From a checkpoint of a small transformer trained on Wikipedia: 4 heads of 64, RMSNorm before and after each block.
Each number is 128 + 32 x the weight over its row's rms, rounded and kept within 0 to 255. Layers, rows and columns count from 0. The size above them is the row's rms in percent of the matrix's.

# layer 4 MLP down (transposed), 896x224, rms 0.0651, rows 529-568, columns 56-111
size [101  99 102 102 105 107  95 103 104 100  94 102 100 103  96  99  89 103 102  91 104  99  96  96 103  91  98 101  98 108  94 104  96 100  98  96  99 114 100 105]
[[135 158 137  52 171 151 120 137  92  91 173 163 171 141 159 163  88  46 169 145 133 120 140  91 122  95 163 103 148 178 120 173 130 102 153 110 138  85 149  87 133 104 129 110 182 102 136 146 153 100 159 132 162 119 124 126]
 [ 61 154 122 180  90  70 149 111 106 126 165 131 130 184 121 160 118 133 136 100 129  95 111  85 127  68 218 170 107 129 144  95 193 113 114  96  90  82 143 146 135 188  69 124 183 110  48 136 105 151 135  88 119 143 146 187]
 [ 84 100 148  96  83 121  98 115 109 100 120 117 119 151 108 112 110 198 154 133 143  95 157  81 121 125  92 111 144 168 164  70  70 133  94  82 130 198 145  56 168  72 123 198 135  79  77 102 159 131 159 135 123 165 102 150]
 [ 97 102 119 107 143 154 134  96 156 140 116 129 138 210 131 182 148 151 111  92 119 123 103 101 146 132 116 156 139 118 112 154 153 130 114  84 154 114  82  88 161 161 146 134 138 122 102 166 141 156 116 128 102 116 167 181]
 [227 155 163  86 102  74 142 217 198 154 185 156 113 139  99 127 139 163 151 133 166 171 115 122  47 148  71 160 140 155 142 103 110 148 140 147 147 143 125 127 103 102 117 142 152  61 100 133 120 101 112 159 114  91 161  86]
 [120 186 177 174 103 158  87 149 136  98 133 163 195 105  86 104  85 129  76 188  95 133  92  87 133 152 160 136 143 162 108  89 150 107 177 185  97 114  82 132 137 100 149  87 124 110  99 121  72 131 134 132 145 109 133 159]
 [175 121 111 172 195 122 137 140 142  91 136 133 154 146  69  88 128 107 119 112 142 132 180  67 105 133 120 124 165 138 168  76 101 190 146 132 157  88  86 153 143 128 137 179 125 137 165 116 141 109  90 114 147 138 105 140]
 [ 85 150 173  99  88 176  90 112 121 147 109 142 121 110 137 179  99 157 165 128 131 161  72 159 192  85 102 176 152 117 138 147 155 136 184 123 125 120  79 106 178 157 151 130  95 122 116 139 108 134 182 162  99 105 112 165]
 [132 146  85  14 135 145 153 112  90 142  33  82 123  70 115  86  65 104 137 148 132 167 149 156 151  96  97  73 127  76 166 203 132 117 151  75 119 107  74 133 136 107 121 121 132 157 124 106  94  91 120 142 163  96 171  81]
 [ 44 123 116 105  98 142 130 110 132  97 151 141 127  77 101 186  94 139 144 111 131 152  63 126 157 120 146 112 149 101 135 225 151  61  63 146  92 143 146  56 162 123 147 158 145 175 118 172 122 127  68 158 159 174 111 129]
 [125 104  84 154 128 107 141 100 126 175 186 184 118  62 101 105 137  85  95 118 160 130  63 160 133 128 148 183 132 137 151 143 110 130 136  38 137 123 166 187 142 107  87  92 177 136 123 147  73  93 168 102  87 141  59 120]
 [ 47 182  85 129  58 122 172 141 100  86 171 125 222 150  93 161 101 173 127 127  77  72 111 149 116 181 105  65 125 104 129  80 153 117 167  97 143 108 128 199  96 111 163 153 122 149 136 134 126 107 116 144 106 102 150 115]
 [168 126 102 150  95 186 130 164 147 140 160 138 153 143  74  69 124 141 121 154  88  95  95 144 127 189 164 158 125 151 119 122 151 123 112 120  84 109 151  92 121 137 109 126 140 101 141  89 133 213 144 187 170 104 154  89]
 [ 78 135 119  90 166  91 107 167  89 138 134 157 114 125 104 188 116 140 114 136 149  71 133  86 167 181 122  83  83 155 175 123  97 121 119 105 165  95 141  60 142 145  87 172 162 163 104 105 105 155  85 106 142 188 129 155]
 [124 155 135 132  88 133 153 151  93 157 162 119  72 139 143 128 161 166 160 145 159 203  87 164 119  83 119 137 137 170 110  94 102 138 142  52 161 107 164  67 186 167 102 130  70 159 158 125 127 160 102 148 182  67 126 153]
 [104 117 157 140 104 148 131 109  72 146  81 157 117 163 138 165 161  92 123 150 131 157 143 203 178  88 142  78 144 161 133 140 159 150  97 118 131 148  87 133  63  97 157 158 124 162 139 102 118 169  69  89 109 100 114  76]
 [154 135 148 130 192  93 137 167 125  85  98 137 149 115 132 121  99  91 150 118 136 164 144 144 118 149 158 166 211 106  93  80 116  90  89 124 164 103 133  43 108 159 137 153 182 121  99  95  77 121 108 184 152 151 135 123]
 [120  96 131 115 148 106 135 111 141 126 152 135 131  98 100  64 133 138  37 168 115 165 183 128 153 100 131 109  88 103 153 189  56 115 131 189  88 164  96 149 104 131 171 110 131 168 121 101 149 120 118 150 158 164 122  48]
 [137 120 181 127 107 171 150 143 122  98 126 140  63 144 139  88  98 139 149 119  60 141 120 171 129 124 146 125  69  62 102 150 160 151 172 182 123 113 111 111  89 115 182 172 205 147 122 131 147 111  58 173 166 135 128  77]
 [170 118 119 137  97 107 124  65 141  89 167 138 172  77 146  78 129 120 143 156 160  89 147 128 193 110  95 106 123 127 132 154 171 165  86 167 114  88 106  85 191 178  80 146 121 138 145 131 158 103 147 110 146 102 135 129]
 [148  99  80 147  99  91 171 109 192 110 153 176 157  96  74 117 119 102 133 197  61 178 123 186 126  88  95  85 169 108 158 128  85 144 136 114 120  69  87 137 105  88 137 114 163 118 118  91  93  84 100 124 103 181 156  75]
 [144 109  93 128 184 114 138 143 122 153 122  88 166 108 104 134 149  89 203 139 100 137 141 132 117  78 121 148 104  77 106 105 185 144 167 118 161 185 162 172 159 152 131 139 120 160  66 182  90 100 180 146 144  98 119 130]
 [183  79  94  96 101 104  52 161 120  89 134 146  97  90 124 160 109 137 154 121 136 117 119 118 135 102 155 166 155  79 120 165 145 165 135 104 130 101 119 123 177 146  40 107 101 101 133 168 162 128 167 142 110 147 142 145]
 [ 73 148 168 114 137 128  94 154 110 175 123 106 160 122 140 139 104 112 160  93 126 145 142 172 140 123 113 106 173 140 132 115 146 124 112  93 114 184 166 145 133 107 134  97  61 114 175 112 133 123 170 173 152 127 106 135]
 [ 99 100 147 198 100 117 129 134 125 135 139 158 101  98 140 135 149 121 127 134 125 112 120  65  88 150 151 172 101 107 179 156  98 135 117 137 134  97 141 120  92 154 119 156 143 121 124  86 126 138 138 151 114 155 179 162]
 [154 219  92 144  86 141 132 123 118 139 149 177 130 100 152 134  86 113 150  89 130 128 136 123 137  78  88 103 130 206 127 184 115 133  82 120 108 143 185 140 162 152 143  79 133 140 119 150 145 113 141 172 114 202 124  95]
 [180 118 160  89 136 122 119  95 123  99 110 138 176 140 137 151  79 128  87 123 151 180 179 123 110  95 197  53 113 129 171 148 115 125 181 201 130 118 159 108  80 129 139 181 152 130 152 154 121  90 131 113 144 108 158 138]
 [118 192 141  76  50 116  95 140 147 133 113  85 156 107  95 138 128 125 149 139 156 165 133 189  51 146  71 129 141 119 150 133  88 138 153 170 200 184 190 157 114 138 202  85 127 181 221 103 134 110 109 170 158 126 160 114]
 [142 153 141 144 167 119 133 151 125 110 125 139 128 106 112 114 117 152 141 101 162 184 210 151  84 135 140 131 180  97 107 112 134 114 145 176 122 134 112  85  72 118 108  95 147  89 138 127 186 168 158  58 205 179 138 166]
 [143  97 130 174  86 150 127 195  85 179 150 104 126 103 136 106 179 175 163 111  80  60  97 137 101 148  80 163 197 147 129 159 117 105 109 110 169  64 153 174  96 156  33  71 121 183  83 188 153 128  95 141 137  98 122  96]
 [159 154 109  82  93 130 139 136 133 104  65 132 148 173 125 154 178 122 148 176 120 151 149 147 127 108 124  82 147 121 135 136 106  85 131 150 150 127 106 116  84 117  56 141 123  55 161 159 125 153 123 136 202 154 126 144]
 [121 146 176 122 103 124 121 153 134 113  71  98  84  80  79 137 110  86 151 123 141 101 174 105 123 113 126 124 217  53  95 131 161  93 206 138 138  82 117 104 138 104 132 129  83 148 136 144  99  70 180 103 151  56 106 124]
 [131  92 104 168 113 116 112 155 128 158 134  78 160 187 162  81 125 107 140 123 118 137 146 159 100  80 203  92 106 136 134 121 105  98 101 173  47 122 180 154  91 115 116 210 136 136 131 137 146 119  46 115 132 113 128 109]
 [103 146 170 170 121 127 185 159 108 115 152 147 128  98  70 169 108 154 115 114 146 248 111 145 121 112  97 115 142 174 133 141 149  93  93 140 178 104 114 165 182 125 155 100 127 132 174 101  97 142 158 100 123  94  91 110]
 [ 84 209  96  75 165 126 213  74 117  97 113 126  91  79 161 141 140  61 176 147 122 122 108 123 116  89  85 120 154  85 113 109 171  98  91 156 160 151 134 127 125 118  91 112 112 156 175 153 174 133 137 200 137  98 152  89]
 [141 146 146  86 186 145 120 115 118 141 147 175 180 120  69 110 132 120 130 112 107 169 155 105 155 154 158 121  94 119 126 150 116 129 140 121 141 147 180 207 133 113 180 157 131 128 130 131 130 167 173 102 100 120 117 182]
 [ 81 122 168 100 164 124  86 131  69 146 132 139 126 153 128 143 114 123 101 125 171 151 122  91 162 140 112 167 144  87 167 150 132 103 111 153  88 175 122 106  86 168 112 156 157 159 125 178 128 110 153 156 159 172 130  93]
 [182 126 133 130 124 119 122 133 153  78  81 169 144  74  86 107 108 107 108  90 151 101 131  83 134 130 125 136 106 127 177 183  99  94 103 119 181 107 171 169  92 139 116 128 139 162  80 121 174 130 142 127 121 140 161 114]
 [169 108 109 144 130 145 114 120 144 111 151 171 103 138 170 162 136 102 157 113 146 140  84 160 130 117 169  70 121 142 115 149 137  71 115 179  87 109  82 163  99 153 152 121  96 114 108 133  22 142 134  40 182  95 120 167]
 [107  62  88 137 169 111 123 135 107 153 129  91 148 112 122 178 136  45 123  83 143  56 103 121 147 131  83 129 152 176 103 168 204 116  87 151 178  82 126 150 137 125 128 130  76 159 151 141  86  91 108 146 138 143 124  94]]
# layer 4 MLP gate, 896x224, rms 0.0705, rows 530-569, columns 56-111
size [ 97 107 101  96 103  99 103 102  96 104  96  94 103  99 104  92 103 101  98  95  96 101  95  99  94  94 100 100 101  95 101  99  98 101  95 105 107  97 100 107]
[[ 80 168 145 166  94 159 101 120 170 120 137 150 112 165 146 108 106  84 141 147 160 114 140 137  92 105 162 123 125 111 158 134 166  95 142 119  84 115 131 142 129 195  85 143 136  86  43 117  73 119 156  94 150 143  95 133]
 [ 86 170 157 136 160 157 109 170  79 152 125 105  93 124 107 121 149 103 146  62 121 154 156 131 138  94 140 107 102 175  99 141 198  97 156 135  79 141 163 193 125 110 100 125  95 113 167 157  97 156 128 139 201 139 108 106]
 [ 85 114 124 152 106 148 103 164 158  93 131 164 128 180 125 158 170 151 123 146 168 109 130 139 122 133 119 151 153 155  84 125 135 105 124 117 179  84  90 136 166 111 122  79 134 106 104 135 136 120  78 104  57 104 148 166]
 [134 162 118 172  27 165 132 127 117  55 130 132 140 137 103 135 172 120 134 110 139 102 200 150  78 106 123 115  85 122  76  95 134 151 130 136 163 103 146 147  99 120 123 186 150 144 130 102 167 174 146 133 185 120 100 192]
 [149 117  86  86 126 155 188 111  84 149  96 108  67 110  90 149 152 139 145 104 115  69 108 130  74 121 118 171 132 125 119 145 147 169 116 137 195 141 145  92 103 102 128 127 122 206 143 163 149 102  43 138 118 157 153 110]
 [170 108 173 157 194  76 127 103 100 149 119 135 123 184 123  64 109 114 107  24 132 146 163  43 146  82  95 114 124 149 212 102  89 182 176 139 166 130 133 145 138 140 161 131 104  80 187 100 143 112  97 111 100 147 120 150]
 [ 92 122 170 107  86 153  72  84 112 142 138 159 138 127 147 166 150 142 153 143 121 178 110 168 144 105 134 121  93 100 119 147 184 147 197 146  99 109  97 120 141 160  98 101  90 133 112 157 165 122 167 169 125 111  72 119]
 [119 168 132 193 102 144 134 158 167 161 226 141 123 144 122 138  76 146  87 109 142  87 152 138 111 175 134 101 141 120 148 191 128 108  60 125 117  90 104 150 100 117 130 139 131 148 128 118 115 116 123  83 122  70  78 169]
 [115 152  73 107 115  77 101 106  96 152 131 223 151 149 115 142  75 126 123 171 137  78 137 125 102 109 122 186 147  84 155 192 178 163  98  73  69 173  85 141 122 133 184 161 126 147 148 152  77 108 105 134  93 128 106 185]
 [152 180 186 157 163 111 129 132  97  56  50  96  80 147 159  91 153 125  89  86 142 106 176  91 157 103 130  31 129 137 133 124 160 172  72 161 100 129 142 106 116 145 137 171  90 134 117 163 167 141 130 142 159 130 134 178]
 [ 98 182 148 138  65 197  92 146 139 128 200  85 143 112 137 113  99 143 141 139 168 132 144  92 114 147  49 151 110 140 170 141  69  71 153 128 126 154  91 144 165  92 119 112 114  84 135  79 139 127 111 173 126  70 136 102]
 [131 154 178 121 101 142 152  57 181 158 151 117 176 179 146 120 108 126  99 128 101 107 161 140 132 160 165  84 139 106 120 167 134 130 120 129 157 136 150  74  91 141 103 128 153 174 138 111  61 131  98 160 120  86  97 140]
 [130 162 195  70 155  86 136  83 115 171 167 137 118 164 139 124  79 105 121 101 165 114 137 104 129 180 142 139 114 133 109 172 155 111 110 198 131  90 129 105 125 138 131 150 173 132 197  96 233 128 131 126 107 140 104  83]
 [ 83 134 170 183  99 208 175  88 135 104 106  99 126 134  80 156 125 141 138 113 123 121 116  89 140 125 180 144 135 171 120 100 135 125 125 100 139 127 123  93 132  96 138 130 111 127 169 101 164 209  94  97 139 104 126 196]
 [112 153 135 124 108 126 156 122 147 108 106 101 184 105 121 101 130 158 121 117 146 145 129 154 128 142 127 127 137  78 106 106 122 140 104 112  82 167 171  89 102 109 133 137 117 136 177 155 119 208 124 125 179 142 185 147]
 [119 126 146 137 110 112 109 144 168 112 188 133 137 175  93  73 135 103 136  90 129 111 118 142  87  88 137 123 123  61 104 160  99  82 125 144 114 103  97 173 134 116 101 105 159  86 110  53 102 130 151 164 110 102 117 188]
 [133 136 158 136  83 152 130 107  91 132 150 112  99 117 183 137 108 131 169  91 120 158  99 141 117 185 132 120  95 140 142 149 168  66 122  92 165 157 117 123 175 113  94 194 168  96 104 137 104 120 147  54 107 101 130 201]
 [158 143 136 177 159 140 105 110  68 150 108 167 128 144 122 161 191 124  82 131 139  83  88 160 117 128 102 137 162 179 115 169 145 127 108 151 143 140 141 155  43 133  35  82 143 145 107 102  92 163 114  94 118  95 103 137]
 [ 92 146  76 205  41 140 128 136 138  90 149 127 135 106  89 114 153 152 106 171 113 158 104 123 158 127  86 104 146 118 180 198 148  91 112 103 133  55 106 106 116 140 139 148  99 150 149 142 164 120 153 115  89  84 138 162]
 [143 133 158 154 208 154 141 166  67 131 161  79 118 135 131  81 179 131 187  95 146 144 121 201  95 153 124  99  86 125  85 145 174 169  88 116 105 166 101 122 181 116 142 147 101 161  96 146 128 168 149 114 144  89 173 139]
 [136 159 157 152  98 185 153 113 111 102 136 137 160 155 127 155 107 207  87 194 143 118 109 202 144 187 140 105 151 157 108 198  97 163 108 127 116 115  90  76 162  82 127 125 172 115 127 120  90 168  47 133  92 172  87 167]
 [101 139 188 154 146 170 143  77 151 101 180  86 124 168 184 111  85 104 106 111 157 122 169 100 117 141 133  86  56 136 113 177  66 144 135 150 112  76 122 156  77 147 221 118 151 130 127 107 138 133  99 138 175 102 133 132]
 [172  97  69 118 135 129 106 135  59  80 108 153 115 130  76 127 182 145 101 148 126 116 108 135 138 104 215 114 157 122 161 114  84 112 188 122 156 132  87 161 111 151  59 180 103  95  87 139 147 152 122 160  97 128 132 127]
 [125 168 198 126 100 164 132 129 109 116 146 191 124 107  93 125  93  90 139 142 121  91 159 179 136 141 185  73 157 122 174 152 118 129 114 189 111 134 128 168 125 142 149  95  99 122  97 165 141 136 192 102 151  98 142 127]
 [105 138 121 140 108  92  84 104 117 129  86 139 128 120 127 114 103 104 103 157 146 155 160 104 181 183 122 120 114 207 115 116 142  94  99 127 154  88 157  95 138 136 132  98 138 199 149 153 152 139  88  95 164 151 144 134]
 [ 80 147 156 167 158 100 142 145 175  94 146 108 128 119  93 143 129 151 119 133  87 114 113 149 108 159 133 152 105 155 103 101 116 142  77 150 114 114 115 108 173 142  64 104 130 130 107 137  74  84 130 144 156 116 192 111]
 [102 124  90 160 135 146 143 108 138  91 137  83  76 126 155 130 103 114 160 133 141  88 124 146  93 160  94 118 178 103 156 151 129 130 129 164  99 158 120 140 149  88 163  83 105 118 164 144  86 161  83  18 143 178 105 124]
 [109 179  88 120 121 120 121 148 153 126 163 150 138 157 209 133 155 143 152 142 122 182 144 121 118  93 127 118 107  83 126  82 146 132 167  96 159 109  44 130  87 101 108  74 122 114 165 135 156 124 135  39 101 138 118 163]
 [ 99  87 130 150  86 122  87 117 168  99  97 129 120 160 160 146 105 102 108 126 118 133 112 125 169 100 119 112 113 160 137 144  95 109 138 144 135 120 107  91 138 161 157 124  79 140 127 123 192 171 167  86 135 123 135 156]
 [146 177 131 120  52 167 135 163 107 139  90  81 162 210 119 140 141 138 124 186 128 146  83 129 162 167 177  87 139 172 150 128  97 151 153 158 149 112 134  87  94 142  39 141 115 125 121  54 159 170  95  55 118 110  99 204]
 [126  87  79 168 137 150 124 105 109 173 145 146 166 186 126 195 137 171 105 163 138 142  54 207 124  65 121 116  40 154 167 162  61 158  83 125 117 162 149 163 171 179 140  99  97 111 162 113 165 185 114  95 196 160 113 141]
 [106 134 145 161 170 145 147 159  78 112 205  68 149 136  73 120 124  82  82 126  89 130  97 112 107  91 205  94  68 124  81 161 118  95  94  82  75 123 108 156 138 144 105 153 108 185 102 176 132 121 159 137  89 127 161 171]
 [158 111 109 105 116  75 107 113  91 163 188  76  93 150 141  37 123 103  40 127 195 114 126 134 146  96 215 175 171 172 149 114 152 140 115 120 177 116 135 127 112 176 135 173 166 121 136 124 153 143 166 144 148 120 137  90]
 [128 117 163 149  96 137  79 200 126 157 146 119 172 123 130 108 102 181 116 133 166 146 125 149  38 147 108 136 137 157 130  61  60  97 167  90 143 109 138 132 114 186 158 113 126 178  48 135  93 129 144 119 141 134 114 146]
 [173 152 173 127  74 143 126 121 135 105 106 129  48  68  94 121 160 124 126 142  86 157 152 148 139 162  83 134 140 105 125 162 138 116  52 117 180 116 150 154 150 157 194 138 185  89 180 136 122 148 105 119  52  81 107 126]
 [142 150 226 169 154 138 125 182 152 116 170 142 137 126 123 128 182 149 109  93 194 161 156 160 137  57 115  70  51 138 122 136 113 137  79 145 133 101 135 132 158 175 123 108 114 139 135 102 104 118 107 107 115  55 119 148]
 [129 151 161 223  81 185  98 109 148  98 149 154 146 125 167 178 146  97 110 141 152 100 138 120  74 176 115 104 104 130 145 190 132  98 115  84 133 103 173 147 118 111 141 112 110 154 136 105 127 162 132 125 143  66 159 170]
 [171 126 123 118  68 108  88 138 142 198 126 146  58  86 182 129 127 101 142 173 145 127 116 151 164 192  82 168  96 170 148 147 154 118 125 191 128 181 106 127 108 134 133 140 135 100 118 133 138 105 167 102 139 131  68 122]
 [101 145 172 113  63 159 108 135 141 132 165 128 109  91 198 103 102 141 114 121  63 201 146 143  95 149 159 129 117  88 192  97 112 106 188 133 124  99  96  90  81  82  70  97 148 124  73  91 181 164 149  99  84  72  98 138]
 [123 137 114 160 109 167 155  83 126 120 185 128 120 179 156 188 122  85 191 120 187 115  65 144 121 142 108  70 148 170 117 152 169 135 172 152 109 141 123 150 121 131  90 125  82 168 193  80 156 140 117 181 142 106  97 134]]
# layer 4 MLP up, 896x224, rms 0.0671, rows 530-569, columns 56-111
size [103 106 102 102 101  97 102 104 100  98  99  95 104  97 103  95 103 101  98 103  97  98  96 106  97  97  96 101 108  95 103  97  96 108  94 108 111  97 103  97]
[[128 105  85 174 139 162  71  82 123 100 147 153 175  92 160 169 141 141 140 138  61 142 164  97 121 150 123 154  72 123 111 109 103 106  73  95 160 148 125  92 103 103 168 121 116 121 149 107 116 161 127 141 128 132 135 165]
 [120 127 143 101 126  82 161 137 130 152 120 147 132  93 184 131 138  47 105  97  89 189 148 102 161  80 149 113 141 126 108 173 153 125 140 165 163 130 113 142  61 104 134 114  89 145 238 107 131 108 159 168 141 126 159 199]
 [124 114 148 154 160 186 167  87 133 138 109 119 157  90 103 126 107 101 128 120 135 148 168 112 115 161 119  48  73 111 121 132 107 160 143  79 140 145  91 115 150 115 175  92 120  65 168  85 187 200 138 132 143 156  76  59]
 [220 120 113 121 116  61 140 124 205 109 180 158  93 127 118  90 146 157 165  84 172 172 164 120 118 123 105 194  82 186  97  95 126 197 145 153 153  93 117 172  91 119 146 138 198 163 137 132 151 117 167 140 128 117 184 115]
 [130 140 108  83 124 115 161 103 131 119 173 117 129 107 195 161 175 130 126 135 143 151 149 134 113 144 117 194 106 122 170 156 150 125  54  79 151 100 155 129 131 154 115 195 106 119 147  90 142 129 180 121 119 156  98  70]
 [117 138 135 144  86 170  89 136 152 136 156  85 170 133  94 183 129 154 193 142 116  92 115 123 120 169 109 145 120  86 121 141 156  95 107  90 101 103 109 107  87 157  93  70 118 105 111 171 121 156 125 100 146  88 168 132]
 [114 148 109 153 123 122 164 150 117 156 118 138 166 136 115 133 131 108 149 132 133 106 151 109 104  88 188  35  78 182 125  71  87  81 134 127 142 139 149 158  71 132 112 193 103  68 170 135 136 148 126  43 130 218  91 120]
 [165 133 175 169 141  91 141 155  89 139  99 148 124  81 170 119 144 179 122 104 172 124 158 160 143 179 103 141 133 124 148 161  49 147 138 148 108 130 129 137 104 154 139 109 132 112 180 127  43 125 118 116 123 169 111 153]
 [188 108 173  92 174 123 121 157  92 180  94 119 163 148 156 116 156 136  45 119  94 105 186 131  75 105 141 162 106 166 112  47  89 166 193  98 168 162 159 247  94  90 136  96 146  56 156 125 155 155 173  90 145  80 150 109]
 [120 102 163 163 145  76 171 158 146 124  84 147 139 124 124 133  50 148 107 167 125 166 109  86 115 126 109 133 152  83 174 130 247 198 106 153 138 113 125 114 131 124 101 150 117 122 170 161 153 118 123 194 146 132 140 116]
 [ 98 146 143 170 123 163 104  78 127  87 102 114 182 133 136 146 142 179 177 145  51 133 173 161  86 180 180 115 113 153  74  99 142 132  73  88 135  88 169 129 122 181 141 149 188 118 132 147  76 156 113  91 149 102 164 119]
 [179 174 154  60 133 136 137 144 144  96  76  88 110 185 163 117  78 105  87 104 158 126 136 154  81 133  90 106 115  62 104 106 123 114 199 183 149 144 143 157 142 184 151 148  98 179 124 110 166 154  73  98 118 135 165 135]
 [164 148 130 122 128 114 130 120 212  89 139 127 151 112 178 103 153 119 167 143  73 142 150 106  78 121 164 101 116 103  84 188 156 197 164 127  87 164  36 127 139 109 149 152 101 117 134 143 116 148 127 151  73 106  98 153]
 [102  56  98 125 145 128 118  71  98 170  94  98 144 101  96 139 157 131 120  89 137 155 158 152 130 117 124  81 123 103 129 143  96 144 140  74 107 161 116 124 162 124 130 104  99  81 156 111 174  92 139  85 131  51 112 120]
 [146 107 141 143 155 109 219 135 144 111  91  81 107  93 140 112 139 164 129  68  51 182 134  68  98 212  74 154  82  74 119 126 139  76  78  82  72 145 119  99 139  83 140  89 104 129 154 137  93 144 125  96 147 103 123 127]
 [125 130 158 103 130 114 118  97 132 133 181  55 107 109  86 126 152 117  84 109 237 111 138 127 195 119 114 125 150 120 147 194 158 155 105 158 118 203 168 152 140  93  66 174 146 135  89 137 156 133 118  81 143 128 134 126]
 [137  87 109  58 101 116 160 164 116 112 159 110 159 185 113 145 126 128 171 138 195 127  33 114  85 184  86 173 178 112 161  96 169 146 139 151 155 107 152  86 154 121 127 111  80  99 128 132 176 101 135  66 143 120 165  91]
 [159 100  90 127 148  68 108 132  83 208  77 149  85 103 123 119  61 141  85  99 109 126 151 125 169 107 145 138 129 100 103 196 117 174 194 176 189 148 120 155 109  85  82 117 138  91 154  54 151 119 125 145 147 133  80 113]
 [107  87 246 121 147 182 180  97 155 134 125 145 152 128 111 110 170 133 125  99 127 145  82 146  74 144 140  72 139 127  83  72 126  98 127 136 107 133 158 143 121 120 180 144  89 134 118 116 103 188 156 151 148 190 150 156]
 [142 198 111 118 106 137 118 178 127 183 117 140 120 125 142 114 162 128 144  72 135  86 101 114 103 147 163 160 133 118 136  79 147 128 100  69 155 170 160  80 155 132 107 162 146 131 106 110 123 100 103 142 140 141 115 129]
 [166 148 162 122 187 158 136 140 136 109 168 138  65 178 155 151 131 116 113 161 139 185 136 106  84 113 171 100 151 177 132 153  98 131  86  95  61 106 189 111 110  81 111 138 114 108 153 123  96 136 145 103 125  62 152 133]
 [135 158 116 138 173 102 148 138 151 154  90 129 101 123 178 193 168 189 141 116 138 129  88 110  90 113 116 176 114 144  78 137 146 194 122 121 159 146 166 151 157 127 143 165 176 169 132 101 130 103 125  64 178 105 124 118]
 [170 151  97  86 126 125 120 121 136 129 119  88 129 138 113 108 100 157 120 133 174 131 116  76 123 124 150 177 116 137 109 127 105 108 150 114 108 125  28 167 111 124 124 123 156 159 121 157 112 143 102  93 111 115 142 126]
 [170 179 112 149 153 135 186 134 127 129 101  87 136 146 165 127 125 136 129 107 138 142 125  64 137 139  73 113  72 105  88 174 105 105  97 113 133 130 143 138  94  69 132 177 150  88 139 101 111 166 116 150  95 188 162 138]
 [123 145 133 118 148 135 121 103 122 108 142 146 151 180 145  98 139 187 208 151 138 145 118 145 101 193 138 115 162  63 165 109 122 107 154 171  99 147 115 119  11 118  74 139  93 102 120  92 145 144 125 150 102 138 119 173]
 [109 154 145  49 171 109 130 186 166 119 122  73 146 137 153 181 153 145 188 148 136 120 108 109 100  76 132 129 131 169 124 122 196 103 104  72 137  87 135 157 126  92 131 141  96 108 143  85 126 205 112 110 145 138  88 139]
 [ 77 176 128 110 115 108 118 111 111 168 100 137 124 191 166 102 214  76 109 155  74 105  78 134 146 178  63 129 110  98 131 140 129 166 134  93 161 189 153 152 106 166 122 113 136  28 112  88 112 120 105 123  94  51 140 134]
 [140 129 133 151 125 135 168 153 151 109 101 113 148 131  99 160 152 133 154 160 116  47  26 158 125 142 161  94  87  86 135 169 103 156 122  93 135 101 144 144 140  67 182 154 140 148 122 153  76 103 148 109 102 102 118 105]
 [119 124 170 174 145 123 138 124 167 143 107 141  79 166 135 152 154 156 167  61 120 120  85 135 127  83  88 161 196 158 124 166 119 104 101 124 106 156 140 114 139  98 157 119  89 151 180 141 131 139 108  90 119 124  86 118]
 [129 186 104 108  89 172 167  73 118 146 110 121  96 153 170 160 116 152  75 132  79 128 107 110 117 102  89  56 115 125 180 178 126 122 118  92 193 139 183 129 110 148 109 123  80 106 103 205 212  99 129 190 168 111 125  71]
 [117  93 130 176  92 102 146  94  64 167 172 189  71 176 176 140 143 129 106 158 158 105 154 172 159 119 204 145 128 152 177 104 129 136  85  93 141 148 145  98 119 160 160 119 153  90 122 118 170 202 159  58 110 139 149 120]
 [111 191 105 133 104 125 121 172 131 128 136 105 131 104 176  82  90 139 110 131 128  99 148  99 170  91 121 163 143 121 148 170 141 139 116 163 208 105 134 145  72 133  94  88 134  70 130 143 105 180 136 151 181  73  88 140]
 [152 123  65 102 122 145  72 121 167 172 139 108 130 130 170  82 143 122 130 136 118  16 176 136 119 158 160 105 105 166 117 113 123 130 154  92 114 130 135 105  96 127 111 185 135 154  99 147 153 150  82 149 164 235 129 137]
 [118  82  96  97  91 100 104 145 157 155 139  90 102 208 143 105 104 200 101 118 103 153 111 124 143 121 205 118 170 144 157 145  87 144 144  83 120 112 127 173 154 146 137 187 173 133 112 108 133 107  62 156  95 178 143 162]
 [103 146 102 206 146 147 138 148  72 169 131 125 114 152 102 155 157 113 137  81 158 129 106 150  94 104 140 109  77 170 111 134 193  95 114 140 106  82 139 102 194 110  83 110  80 141 134 159 126 125 146 102 141 117  80 134]
 [149  72 201  95 137 130 130 162 128  69 125 140  89  70  94 181  90  81 141  55 163 159 156 141 104  94 127 148 131 131 100 131 108 107 166 142  94  62  91 106 133 140 180 138  71 133  66  94 142 136  84 206 182 114 129 135]
 [142 164 167 107 112 122  99 166 116 107 100 114 109 124  99 104 121 128 134 114 132 141 112 116 113 108 106 147 129 113 136  82 109 129 134  82 132 155 122 118 134 124  91 120 124 139 118 197 171  88 129 119 103  93 130 103]
 [119 131 171 169 109 172 105 131 108 169  88  65 101 178  86  70 147 110 126 116 136 103 125 124 127 147 115 131  98  91 104 140  52  48 149  54 134 183  92 126 121 122 133 126 136 105  92  95 131  50 122 102 114  98 138 127]
 [110 198 110 111 133 125  86  57 101 170  82 181 124 142 159  97 113 194 133  78 106 151 194 144 121 105 173 152  77 150 132 104 171  92 155  80 137 119  96 126 137 103 120 112 122 128 139 201 128  80  46 156 183 146 132 163]
 [ 99 159 163 156 106 123 168 179 142 144 141 157 118 131 133  88 111 160 144 119 104  71 109 120 137 154 102  91 129 136 155 168 123  82 142  98  89  71  99 115 117  99 114 135 126 163 144 130  94 153 145 102 155 120 161 113]]